From a checkpoint of a small transformer trained on Wikipedia: no biases in attention or MLP.
Each number is 200 + 30 x the weight over its row's rms, rounded and kept within 0 to 999. Layers, rows and columns count from 0. The size before them is the row's rms in percent of the matrix's.

# v: layer 6 attention value, 64x192, rms 0.122, rows 20-41, columns 48-95
# o: layer 6 attention output (transposed), 128x192, rms 0.119, rows 20-40,84-104, columns 48-95
v20,094,155,151,193,186,200,193,200,145,201,198,196,193,200,281,193,184,203,169,239,172,184,210,191,202,251,208,237,284,228,214,136,151,173,193,212,218,199,148,161,202,202,198,262,206,199,168,215,251
o20,101,209,185,230,185,239,119,165,206,228,193,207,235,185,211,205,217,224,195,257,237,219,179,187,253,243,220,218,259,263,175,202,231,206,207,229,198,235,166,232,183,202,177,228,177,214,191,205,188
o84,097,205,188,153,191,210,223,224,177,236,160,153,231,186,231,191,222,187,244,235,161,204,216,207,136,194,247,193,185,226,216,195,170,203,209,190,247,194,212,124,181,227,187,199,234,223,228,271,185
v21,090,197,217,188,223,198,205,177,161,217,151,203,217,212,169,176,201,208,190,215,185,202,235,171,240,147,186,218,154,231,188,212,126,197,178,216,213,227,161,225,199,132,236,216,169,149,236,195,190
o21,091,202,219,181,170,172,197,209,175,242,183,244,171,194,186,216,184,126,190,163,229,197,255,211,213,132,150,171,194,220,150,228,167,215,165,215,232,134,214,188,235,142,169,255,237,159,210,208,242
o85,094,206,194,191,210,236,132,221,242,206,227,187,157,199,220,192,207,233,220,253,265,198,212,203,210,216,212,238,180,162,211,234,227,180,234,201,222,178,196,202,247,211,169,210,220,192,187,178,201
v22,099,251,226,169,226,206,145,178,179,178,197,197,221,205,141,235,157,230,161,213,244,198,137,216,213,199,239,213,153,184,212,227,243,189,195,200,271,219,207,195,197,176,176,192,161,202,196,192,171
o22,112,269,207,201,159,210,191,181,167,198,197,222,230,201,252,198,201,214,139,209,207,178,202,177,206,203,254,191,206,223,143,201,184,174,168,218,205,163,161,187,221,219,172,205,170,207,208,214,212
o86,098,226,210,243,177,178,167,176,218,182,210,178,179,131,211,213,153,185,200,183,207,224,194,228,198,223,177,187,246,196,214,209,242,226,209,151,182,250,219,193,173,163,212,161,159,143,177,195,196
v23,108,189,216,199,167,233,140,130,212,196,280,151,207,196,168,190,181,232,195,231,240,193,219,208,246,188,178,268,167,241,242,234,236,249,203,163,175,183,203,208,216,169,193,176,136,118,143,214,161
o23,104,182,195,216,187,191,209,171,204,219,250,212,177,188,200,211,242,223,189,264,212,216,194,212,191,176,171,133,216,230,219,158,285,202,200,190,235,170,287,242,241,215,260,180,147,199,192,168,207
o87,099,215,237,238,194,201,156,199,170,190,208,241,215,217,222,266,224,200,163,176,196,184,254,210,216,241,230,225,193,142,158,170,185,191,213,197,163,210,178,177,167,228,135,233,221,189,220,188,166
v24,104,235,260,207,164,186,198,232,180,199,211,141,213,222,197,222,179,200,174,202,204,189,183,166,187,243,170,236,214,147,182,237,199,257,207,222,196,181,204,128,195,165,147,202,214,245,193,261,186
o24,091,226,198,213,159,168,188,220,195,272,181,179,159,180,243,204,206,169,197,197,248,214,197,228,214,198,230,209,251,184,134,220,198,173,209,219,197,225,213,179,206,185,179,280,179,185,228,162,215
o88,107,189,234,188,229,242,231,181,210,229,239,145,190,192,201,242,182,200,236,247,193,209,169,162,193,227,215,191,243,159,242,176,204,198,234,136,239,248,240,165,239,162,198,230,162,181,175,191,179
v25,095,201,203,223,192,185,230,227,199,183,205,195,219,221,187,230,215,198,180,256,181,163,191,190,209,151,172,185,136,221,209,217,234,200,168,193,148,245,192,269,173,177,135,225,222,166,165,191,204
o25,094,195,187,208,220,259,137,161,149,193,241,239,213,203,266,181,194,184,210,199,183,215,171,199,206,236,237,237,248,219,238,214,229,196,160,176,223,223,203,197,172,211,227,235,176,184,237,197,163
o89,100,151,193,208,183,179,213,179,253,187,203,241,204,173,179,155,195,211,211,116,248,193,197,250,146,190,174,220,169,191,227,193,204,184,215,192,203,227,217,237,231,176,141,199,170,264,195,165,216
v26,090,172,228,209,180,173,204,236,212,187,232,215,214,198,167,184,183,183,136,157,229,169,172,172,241,215,175,162,192,184,177,195,163,234,194,172,240,178,213,237,234,231,246,180,220,158,212,198,225
o26,101,173,170,205,212,183,244,240,136,246,201,183,204,228,143,187,259,194,151,207,208,162,264,231,190,173,235,217,170,164,228,165,206,207,175,167,249,231,135,198,194,233,205,176,223,151,239,225,223
o90,090,225,246,180,249,193,160,204,163,243,189,236,228,143,198,220,176,232,167,163,160,241,228,143,162,198,168,184,193,174,212,216,173,138,271,222,136,211,210,195,213,176,207,229,207,269,243,237,181
v27,115,227,202,181,183,213,203,174,180,205,223,156,192,184,265,207,193,191,166,196,229,203,221,235,223,190,248,215,198,150,187,198,178,244,224,262,165,177,97,217,225,169,215,194,172,163,196,240,240
o27,107,211,229,221,201,179,196,256,223,142,188,174,215,214,204,216,211,212,248,213,191,180,146,226,218,275,219,177,215,223,252,164,207,171,231,243,151,210,198,173,258,220,189,214,141,193,220,192,182
o91,099,214,195,210,231,212,199,157,204,278,232,235,171,200,164,220,175,147,190,220,241,197,264,233,164,210,208,159,200,161,215,216,190,181,223,165,221,134,167,216,207,187,207,242,182,140,215,143,263
v28,102,205,255,204,236,231,146,246,202,205,189,202,218,155,214,196,236,212,194,191,202,206,170,207,159,214,252,169,213,173,203,223,187,228,165,180,219,175,192,213,204,220,185,181,202,188,219,196,239
o28,113,164,242,219,213,155,139,210,197,170,172,152,229,224,231,207,215,221,175,225,230,190,207,188,155,218,158,178,153,168,212,163,184,204,161,197,215,152,185,197,186,152,239,220,256,165,231,172,205
o92,095,256,168,184,176,211,218,156,193,176,181,204,210,192,176,216,186,190,215,200,209,262,152,208,212,232,223,220,195,206,174,179,213,143,258,245,194,215,219,176,189,253,173,161,210,238,200,252,167
v29,095,190,212,169,214,230,188,243,226,173,151,275,255,212,236,214,222,224,212,187,209,221,196,248,189,171,221,177,231,149,164,185,237,177,171,159,203,206,173,199,187,219,247,200,229,223,225,188,241
o29,104,219,241,219,207,185,174,186,214,234,194,178,168,213,280,231,115,225,150,220,211,193,151,217,179,165,152,210,186,185,218,170,203,247,188,160,223,217,200,149,212,247,250,234,218,252,165,186,215
o93,096,176,166,204,181,179,189,196,212,153,228,270,229,199,150,228,290,228,178,205,270,231,235,179,225,162,141,173,183,196,218,215,193,209,161,238,219,169,170,191,227,185,228,205,184,183,213,200,174
v30,107,265,182,170,223,240,194,140,177,158,248,186,188,172,221,167,181,199,155,190,226,191,181,167,190,212,218,205,166,219,216,190,236,194,200,221,198,199,170,189,221,215,185,207,188,180,175,260,184
o30,103,238,209,196,153,208,232,262,174,156,199,239,207,197,164,182,247,168,135,227,207,215,189,229,213,243,219,155,189,168,240,220,231,181,220,218,157,240,191,270,230,205,167,243,191,181,220,200,189
o94,097,180,202,224,213,182,204,220,195,209,240,179,194,161,210,208,211,245,204,238,153,177,203,230,185,186,182,173,229,212,203,209,240,211,249,195,242,174,212,169,222,210,221,185,179,214,204,241,237
v31,099,203,199,178,191,197,189,201,169,186,221,126,163,202,151,193,200,189,216,181,187,197,248,198,173,173,239,182,175,124,232,171,171,197,207,225,205,247,138,156,232,189,185,177,190,141,171,265,202
o31,096,180,190,182,192,198,177,202,187,189,239,266,226,231,183,229,219,201,146,169,222,229,169,205,198,196,191,189,153,181,177,211,190,220,197,207,245,225,228,243,188,167,143,203,257,136,148,160,237
o95,100,245,237,181,202,234,224,216,186,164,240,210,184,204,181,176,196,170,245,256,186,192,217,228,190,186,195,214,186,227,180,200,244,172,253,188,151,202,164,191,167,200,144,173,209,247,217,193,215
v32,093,220,237,221,234,167,166,166,207,188,254,175,196,236,212,210,163,269,209,155,209,153,209,176,159,209,253,187,207,229,142,217,154,211,186,208,232,212,200,200,219,243,175,168,173,186,179,206,122
o32,093,163,180,164,229,207,207,227,244,192,269,164,210,230,258,242,248,212,197,202,198,238,249,213,218,149,289,203,234,168,205,160,252,255,159,161,201,216,223,199,188,211,238,170,230,210,173,195,195
o96,098,234,218,223,128,190,176,195,153,166,159,153,210,197,158,166,205,159,189,211,217,228,220,174,243,207,196,244,157,222,202,196,240,161,259,221,211,206,231,225,170,206,191,181,210,187,218,209,242
v33,101,197,225,198,208,210,189,237,214,174,188,180,186,179,181,203,215,167,196,198,207,225,249,222,258,157,256,185,253,230,175,202,230,233,219,233,185,255,195,241,244,211,153,190,228,226,208,188,201
o33,102,236,175,191,253,221,219,221,204,192,228,247,217,226,228,165,181,117,234,263,204,207,250,209,178,154,213,152,209,186,232,212,206,183,267,228,206,250,264,210,151,205,121,164,182,148,177,188,190
o97,103,189,206,204,221,200,239,175,255,193,241,212,191,216,193,241,191,224,192,185,253,233,187,198,172,236,235,247,217,161,238,169,198,211,182,168,190,192,148,178,255,221,233,247,208,193,216,148,206
v34,111,201,187,173,187,185,173,179,175,157,197,136,233,190,181,207,160,197,213,184,246,198,176,229,233,201,190,206,234,289,181,187,186,157,210,199,186,181,207,187,184,170,161,161,163,194,212,193,211
o34,098,131,255,175,176,226,197,205,243,187,197,227,201,225,216,209,191,241,200,164,160,184,220,194,154,215,234,184,229,186,232,195,196,168,218,296,242,274,183,150,223,167,185,223,207,234,218,155,194
o98,108,229,183,203,189,145,162,205,175,192,193,204,190,185,154,205,176,192,194,211,235,224,220,204,219,208,240,215,200,233,178,200,154,224,220,215,192,176,200,254,208,208,202,221,224,136,187,227,153
v35,097,156,202,152,199,189,202,163,198,121,244,197,223,209,194,145,233,196,253,174,222,235,126,185,211,171,182,200,226,208,161,171,171,220,185,218,194,171,255,191,189,178,252,166,226,179,255,188,194
o35,099,181,267,190,201,229,210,243,192,196,256,181,234,243,183,196,184,176,168,175,207,213,199,204,184,235,195,187,175,174,256,132,272,219,237,249,182,204,237,199,175,220,179,243,213,182,216,180,174
o99,102,211,194,185,209,204,251,194,214,247,197,229,174,162,180,226,254,245,250,244,118,220,187,198,176,198,182,202,182,181,174,289,174,175,174,155,216,240,200,222,194,211,212,173,173,167,190,225,248
v36,109,208,201,202,157,195,182,189,273,150,181,234,212,230,166,198,214,208,237,186,161,199,197,163,199,214,127,152,230,197,188,208,94,204,190,250,176,211,217,168,146,235,169,178,178,216,251,179,189
o36,106,203,171,200,185,218,180,175,233,251,158,195,247,159,219,242,262,201,159,185,148,205,204,173,156,202,186,204,192,203,200,205,197,217,183,232,225,230,225,170,221,110,207,155,182,223,236,199,228
o100,095,224,185,202,207,218,186,232,216,178,174,193,172,229,234,205,171,196,231,190,182,168,148,216,186,205,169,149,208,205,216,237,199,235,235,213,238,216,146,154,244,193,207,185,201,195,190,257,254
v37,104,215,216,192,148,209,149,183,166,162,207,229,164,201,189,227,147,230,215,201,186,185,154,195,154,164,226,231,298,167,150,181,197,188,179,198,170,232,175,216,196,224,229,250,218,185,219,190,190
o37,098,215,211,167,193,231,131,237,195,134,206,241,196,163,227,193,150,215,216,187,211,185,153,196,203,172,243,202,191,180,231,164,240,184,200,185,184,151,196,185,283,229,234,195,190,168,188,210,224
o101,106,196,185,149,210,163,245,152,238,238,188,221,180,222,206,154,234,195,152,193,207,211,169,252,186,187,229,228,165,203,245,234,106,222,185,170,199,212,165,161,144,171,210,159,202,200,208,214,212
v38,094,197,223,203,195,161,217,238,160,208,187,208,174,180,165,219,223,208,230,185,203,188,192,192,208,233,214,235,208,220,276,183,200,219,218,158,265,178,147,251,206,228,210,184,188,233,242,204,207
o38,103,246,165,191,199,216,223,194,203,196,148,269,244,165,194,202,193,234,170,226,213,173,159,161,261,195,218,256,210,180,217,221,228,230,169,174,234,172,167,250,164,189,203,164,189,242,173,214,155
o102,100,202,246,200,197,157,251,251,172,204,225,172,186,202,228,242,191,177,266,217,195,244,290,187,217,220,194,139,181,198,228,233,190,145,223,224,113,175,217,211,221,190,152,213,195,142,184,214,263
v39,102,245,193,259,207,177,201,171,237,228,234,174,225,220,236,240,168,180,188,204,192,168,226,225,196,193,194,205,207,222,201,180,215,216,146,227,237,193,278,206,177,243,200,145,189,167,135,159,188
o39,102,164,206,172,147,225,162,244,225,250,230,210,170,178,204,181,253,220,141,193,199,212,236,209,257,235,231,219,186,159,226,190,153,189,165,176,264,163,181,206,187,186,176,200,205,206,204,163,193
o103,100,206,199,210,180,217,234,111,145,164,165,199,251,207,221,194,178,204,176,188,182,184,152,219,167,210,184,154,219,248,170,192,204,143,179,214,187,232,169,202,181,208,202,246,180,198,193,173,191
v40,098,176,227,233,206,177,193,259,256,207,237,147,185,148,204,160,143,152,237,185,192,219,207,168,183,167,149,198,226,189,157,212,195,207,184,212,172,181,183,196,248,215,201,252,265,265,266,208,195
o40,105,172,177,206,220,208,164,111,204,197,257,251,217,187,205,187,188,168,193,172,233,168,249,220,214,190,198,207,184,170,247,211,197,184,218,226,205,230,194,196,240,148,193,237,188,206,233,169,170
o104,089,227,239,160,162,220,201,231,250,211,251,196,248,197,252,178,179,241,229,210,168,205,167,169,127,214,215,242,212,184,230,210,175,192,192,194,210,234,214,212,209,168,228,148,195,215,183,227,254
v41,109,193,198,147,191,172,217,213,223,193,205,236,203,221,236,172,167,181,186,198,204,190,224,197,220,231,195,229,209,223,194,221,207,232,189,235,209,213,223,236,181,137,229,228,266,201,211,223,212